Weights of a small transformer language model: exclusive self-attention.
Each number is 128 + 24 x the weight over the matrix's rms, rounded and kept within 0 to 255. Layers, rows and columns count from 0. Numbers have three digits each.

# layer 3 MLP gate, 2048x768, rms 0.0643, rows 1666-1688, columns 480-575
155128107099099122112087086095136095141091107139133159141129117124124104143121132087191123138123123148134177159136100122159097139173090129123162137147138096138096109090089139114077193088090114131113086130104126168153065127084119142142152148192119136107152140052123152084129123143122125146
132121193123071142153149156118168120143150127160130137123106192113089158108097129156105159173094118093137104101107121083126099159123130153082174114055144108149061148122155200163130128133119158120139100124097093132180131158093113148127127122129144135180139151130172103105126119177132116120
117084122164118115122123146088087133086137123130071144136116094112094160152136124177120131144148153130082142135171148138125146093141184110151128129136115085129146121102110159170150075116137133150133121107158129138101145144133087110141131116115119137137129097148160072121156125112136093178
107125101124139154117123117161143124109107091161094111139173127122128113161112142144152106140121158099121127126117139110127140111127135165148118160099103153119126107121114163100136140121063136116165171199138129112142154105106143114111160144141200136149102129108121156115136146126139112126
138128116131111147136118117140087152100136140150113136105114166132154072123122107150141148150137154153152132118086132141125164152144133095163095168140142138109095122134113132131103135137137117137137131143168123161095188116104095132147139104116112119081110143123171137149132112122120159108
116194155120167145187128131125134114170137137104110136152144118129133084120144144168093136110137084132151075128130109151143136097161109146155156084130165193073135121134101119123134086139095149141176120154103111136149162080146108140093096124119112137124128123163117121130165144118154136162
067171092149133117116120127095144135138103139102165144135129169116131151123090127151107127126139175142122150151100100136115110142078126143139117127170127150106126146095139127139152123135116115141152077102130099127126145126083102124140077155116128119143157124119132134128133124149134155077
124105143124136117161111147150154134072121121134156124117150117140122101107153113114153151141138169105094123092122115159122111116146122130103111132099144134125116124091127148132129106124093165104128094195174096085144164127123143121116124116133115164107133158157126134090129154094135170118
089144135147132118129144111124140131153118166155167122163143093133125156122111138122094104127100121157108127159095096119129111143168124141145168069150103142088113135169131133111122131105112104094117093117181072098121144152086114092121117142082137191148117138136109169151137110125169143151
098150146123141130155120102112156127155139139141139115131147140149128127128155088093126137135127134162118159150160097094145148119108149140140105146150130068099168130118079136117141123115147195144122056137142129132104153163082039146077108108143121129121134134120139167197075141113165107170
153120175122136122183156124118130126162150108164118127122104165147144154117124116120112149093138123125122117148138113163111143085132155107121117136158159113132135130133118158150143123135119088119076103096117151108163095128119114162101136133116144100104103110124105122132129112118103115126
139148123104128130124188155131117106120154117085144137127129126129136122112155157137103116169134143066133098106122163132101159097146152147119179174129155137126106121121129147138098159117149138116106167099158123131137134130131113144105137152144111104124124114122145103102118130168142104145
088095144111188132118157121117129110141127156168090143104110135125091175137126155151153111112149122121137094104172135089157146132131127069135102111115106115130149151123130134078129167117171106132099126050131126082121117127077155079110102115132119125150120102133099109087133143129136163109
131138149118109147115111112116124130145120095144108152107140143151114094104171081181187165140138211153135100111130109121136101119110161137124175082084097138126139150132109135131153078154133123119128143149134131126134139112143116088120124104104115099091171104143136142129111112117107121133
139119112143112123109105120175117139160176108108137109108103090090165103188096146142165116116102102153146136129079096077146106149138144117150147134142122090075091117154122121121143145149118122118150125125103092133127151107116151080155094129123102139129127106137105120138154144144175129141
090148145166184089116125164120123117157109108143087150122136146122160098148129099157134164139132130117136141129137113114102135116123125127129164104146117098167099113121155146144172098190155086112112069106140102131133117097131096109172091089139126109116143123165147119097127166147134157113
089160127121133140120134134129139127130116100158126089103087140123133111108106105136135106113138134129134121146137086119112157148134138110160168126136161118162137114123105166146081172114184130113140131081115164109144149140081148093131113131117103135112141122118116132107131135140114163124
091116109145115151100135111113125137112156121150120142122096148133145109113151110154126134122127087082154116143139114134175119130107146116155104128106116165124066162142145173110096128122129136114136145151090154124144126137147105128093137115194156148149122149119106119150114159120110155125
104121131123155165141128147122150143125121146163148085127093140105109102184113183149099122111119148103118144147151113107152106115124116117125169103135126123162114092113183123119079129125120129104137120135103141127096109162159110131116119092189156140148115140120110133138125151102116164151
154149126115083163140128142103124167120101152120160120103114115122127090106129125160118092152084152135131092149133122136145118157182149143096158113117136131090125123120158163112177105128139147132096151070164078111098164158117087139127146145116154112109074146119110116110137118151142120137
124161111130162116098116141158094138136132119113152147158182129109081134098139115130128137138122146111117124113146100133141079126144126118137138148182092138147163158144138119148177124117135173115132142148126099145131070080111147095139139135155131125130097122122168118137115138172105092140
150110107143122111142115115063101119118199120139129059149124144157153127103117075133101148099140151134161135127125142172067105122163110151120139104101170138103171145161148116154134118172125105167157166132158113148138161103133134106132116116134141145150166126188144089145172151157110141123
118157088099116111150130109098098132127124117120115101100122107164134102151110120098114130155118154143110119139116133140153129160126136138145157101119113123139101094130131105133127198126154148134133126132144110148124133119124144101097108100119093142136114090117116125130145130163093141137
# layer 3 MLP up, 2048x768, rms 0.0679, rows 1666-1688, columns 480-575
134166103110171150142176083136143114151157110101083127141114112133144147114104110103158127069138129122131138116128138139100117097161160156101067162119152163155128114123147127157139162097149187143102093148078137159107166154125128129153109144113175120133145138108139117111145145146172172182
143119147120190121150123080125144123082097111150146086116120128114106106103184121114197113113110161094131152163117119129151142074103148104156115109128152154167159102130168139133158090113195119119124116126154143160087108148144126158123103186115103127099096071150089124137126114125148101111
129107068113084102133139134125158115096124136103144123109093061136168171155116158061112082114154130216144108145122104148123128168074129106142145127108163159145119172147154079146138150105145107129158119133169145183154130134153151127124153159107103227136155084121124123123091100126147159169
168137165133135122141092143156107160138094134138102135130154129080174168137124095091072129125133094113116114142176162204091156137141101123162149111130142113131123143125180103126090133123140157151155117130136172115086077086108089158135086130081130113136151115176161155191142121086167160160
125109114113151152136119129155120099142135097100101129145122101135109122137141105086142184121139154142137123106086084094075109139070114145126115141128123145135134133163157120134102079118131157083100149141128143110122117132123160112122135156129090122187159111131097140188120139151101102153
126110108150142132128105128144144166063089131150128108092143118129116141120145101083162089120114155093128154176125153107106114173096142102128127129103078084130097108121181157132155176086121118111115137110175136117100122137149175162141152096185146077131121114133139132128086098152125114123
114146157168142116163144190109134089114134135152115146165124135137146133155141154109040118114116119113110126134135128126115105144139121107090096147161151108130121120135098139100085172108122148123112129100155112122116136154145145095165147146138143127116142119111190148104131129126133095194
127096143122178149147146147148146125116109130117154146138145177120101120175116144104145156162122169133117138145139161153115170136113131157139142092109096111103104126107144134140106128115119170106115119180165124108132186155163121143112110161138075139148119117143131119113108157125151074123
115171083129149135121097154105152119140130126113126153093137117117133125144105137112105093102130150171158160123144110084055137148154166135138132149106130119166106180136098111112108139136154126122140121095115132148111158139120138134140134140089133135082101110167107094158171128107173063129
131077105106129143097100164142159119131111147148135138139106136146098130134147131116136119099143090116081139133155113124131122147133116158158137137106134098145169126122120085118143168132149146148111084105124132144113132134120081160125150121113180131100082183166141127135107094131113143158
081112138188111153111122109172157121094128146118104111084159162113140048124162132170144134110129098105105134114173113161088211122162103166166159147144159094142139139153086118131121141082114157146150153149114122127169109128131112116130084137124213133119109138144104134109159113151129109095
132104161130111142113154153108123129138124124129132135132143102142126129103167103112125155114132109127124163129102116128105117123139126125081098172143122161167161119141136134116096107129123120127143092103158126134094124138104118094108095138131166093128081132151114124096116133111122106104
154113067102148119139100121123139117151117129132151129131153177129146126099106141119147101108114150115162149141108095103102128093142130122080093132077132111110146134143124123138122090112124149073124132165166107142119133110147148165137142143114153114113130144118091169128107139104123065127
153095109126135135128152117118155127106146105078160102114142134133142126105096137122124175129143159102138125115113155163175164115148128097161127125148114196158092111181159123186087123105114154129182157098153095098147094129135130133130138149147085107133130130079102125150124148173187092147
153145122075115152105139098145136136142132107102132163114151158136151128134133108124127137130139129129115151147131155090134102119083095156071136162121114133172136119106151100137099102127143117168117175116075183141122073090101113113100128109144116116150131166132161127162108113147126162148
121097088143063163118105112162112162149132163071151155156163151158121141096115172096095079154103138098090130071078158093144126090149096145126109132144137129117113126139137132083094171097102163099145159170113153092070129150102144120069126170130105117119119120131120166113088104149117139132
141125124122159102152107107088109133132156130129170146169144103118113145153116104117133137127081122187167137179119154129143125098112108123037131122158111114098092094116149090111110166115108135163113189133117116142121123154126170151128102121135128130131130144111093087182158148115142124146
108160173164168153155115142135130148117151130097107086096143108123127166115102114107123124113162129105098156118135097119139113146146149152093133180137090091091191095138156101097132150131094116074132128153174150080123115127136087105119103162170110142107121086143158105098165133132134146153
142160119160092137141117186128130117167168141120156126144133135142119134115140153114133142131124154151129136102090171135123159114091106119103144140126123080107173120120136140123131117155138103128160089152195144080139158097085140142086128112124121103153150130129109134109101078128123129179
120107116137132090111142130166120159107130162091116133137123116150130134131137112156147115119122108140151143130104157133107145147120131116128093141154096133169121095116107173125142125135173099133166122149092135127122140120168132099160128127180118133120152082123171121129131137147123150141
104147158191123139144088149162114126157123101142130143119149121129113147089153084148132133069133102099137149157139156090114112165201151128166141136105095124107144144122095124165151124119137137140158090154153079118156111090142120105136111105115127166140104097107091150091143101135124124111
125102175094168135178127156166126172144143129117130147072150135153106113156139144128112138135148128140135114140155139158160131115144157122158103141114114160153108118131096074144184178136172090153116104113132136175108148113124096163107123115163127143150140136179157131155151100148176129158
086121147165141127139140127141109122143108141143153122128088145110139118157143131125118116123151097110145147113137111110110156139143128103137137160136130150127140137148131131136160081096101109130094155066121141120136156142112154129137117117155150111144104140129103136119151155119149120108
# layer 3 MLP down (transposed), 2048x768, rms 0.0243, rows 1666-1687, columns 480-575
114085103103138121164139125137113120169176141053111130097112129140109141124082121120137139138148101092163108117151107101087123135182141164126086137151108145138166136124105160145094133154141169113155134106171123149147168159149162163156146160112115087135137138115139129132106154147080116099
147111104120133099119074073153143155119156111123141168153129130130099137124179112125108107095089109083113139177097095129152172081128115082172122115106132143166140129097100126167142148128099111107144138103154147141120130129137123131133099147146117135137111123122082152131136083156124125119
153104086139109128147150095165116119092173139108135150152066106076138106094115171117143113091150105149133144158134107130128120152130144161157111152126091123161156097122126109177100134088157104141142094102146130096102166125144097195165127112146141123090165150139144132135088074098126131085
130139156140164122135111095105114144149142135096106123108118116100115158146081136089104168136138123130145109094202129132107105145141151102165136076134130125105119103133193145138123099109146162137116144109078139146149141144165108124120120065167193144120132118099112120164162156139156111112
086162151163133099150108147135101116144152097113115118139124122111123150121110125131131155149140108123176135116153099114100135095141186143121113078138116155123153098143130131103107097132135129116129131110142154128151128158159108176153138095179187154102116077180127129107133138124069179140
111116121159091120110112119100068138109142077114053132132134164075110154126122122116136112155173127138092148141147091097153127188154131160106149186136145113136129179144153109157139159121148155094120146114109088110126135134125124126140164072121139126097126146121121146116142130137154115114
158143136080162116106128154123103122147158120160156144077105114121133084115121159169090165131146104144137121106138092142117103147126143093121120106123155112137161130135158111144137156118103143097144104120172151138133127116099113135124150114095116120148134107141168101113119105138143141137
118111141102146129109151128143105112140110137108147092131107137110148137098121112107120150114105142143123155129139131131096155142113093128131120114088117129119143151121137128126115146144143137153153093135141154089107143134166096144149138134150116130149149097142159103140102123122154066127
151083110131120135128100141141144131166130134177152139153151174153138128121156117108095152126118152133150089120156140114100095109136110111156121131149099143151097111165152097154123132156120138108125112114170157159121137150168093097098108107135114143123100140139137122152141146109089127102
132116122117156131136137163109118091130151132164146126130109152153122064106150117194098187089087153117134167166140148093122094146146115099094128125131118154141098117095137150120135156164138139159107149138171097113121174156137118131103146127114136121107079131128122151125146136134175160087
124125187116101132144122100109142125146141138116154130122115130142197138149105109085091140136130108104112104132120117130116106153156146153134116117139119126118123141198088128122097137133127147107098138142162181127126123118118131123119158129140146111164101093126163116110167118104125133104
117109166134166135124123140126143132098091126134154152132120181125126157118089079123147128151078110119118154101135157126101101155147140132132118160174091124129096145156119114122137156147140157149129097163113104097104115102112177098114180114128132146157127164153106171099165086109133187129
138107064104121159093104193117112154101116151129129114138114178127102167184151118091119095077120141100152155107143142153131134095107138140123116129137072113104126147118127104172115116165091116126107121135116101123113140089134099107121134120124120137118129125111126151154073068109116094166
117146137118076150134113142144111099115149109125107129155115137136129127126115111130124101130080113090110158125141095115125138127116139140122150131116133137099115091119121112114141130120164105128142102113130133124133118146142152124143122136141124125112092135110119123148151132157129153129
132151126123086107085109123128129096111167102134098119135121119087099115165124155129167139141112135133109149112119131130104101116124130101165111193090147138141136137141130109137152118140086195136091121121112121112130161139155116164124139096125081134182115115118180130182113148170162141099
144104108138154171120136099160114077117187133152133127130113121113106142093103153155172132138119128136170122142142111159173142147142130181154121150143105112158125150142136111077158120110130105099099153121154118158140154157126158170121099146131183139138093078147137171148140173119138139145
107082168127146169101117132097101126142168119166131127151113114124093123126159158145122118121120158151111122136138148180115071127162141152117106177149155079125115133155117081096136111105115123156110182113143136168093068106184108122095083109099108100115088093158152054134182128150129099132
116183132123118160141144092104141148113187106100132137124103136153119141133176094140138106120119160111134114165152155185149095174146103133087171151111126137120148110126128154070109169095170143121114073130109158089103131098138108162140088123134159130099141116128143058115138123098122109154
146100110171126087128118109176152129130167157115156114108127110094172144090149131121137167143101139142096128101121104106129135130110138144132134130123139153077146111178115130125178151107126151137128159072141127172149089113041104134114180161102152113165135121141116144155102104112142124166
093093108141128110108156137101161132149151153092130121143117153128144112140165104133102131102131118126152145061134150117134071198078098142153084123162138156145108128131148097146134127142131130090147139158114161167127139140141123139132121113136104129139108065088133072105136149125123151143
124154086119203137153121142102123133080106136067125135133131144123151136114107113114146100124131110126156151103107136100160124168146164156088141161076102117115156090147137122150115133133146112118180144151153052121153085126106128145114164141127131112125127094105117103118134164141124095144
120123137114124133123144136154138098155096130137102118066085169121120116140123128112175133131146089130142135137106118221156111128145185088101078116136141140114105121126122118152118130130133133157164126172108153131138140126083106099104122121117142130100151111136104109115150142157136138158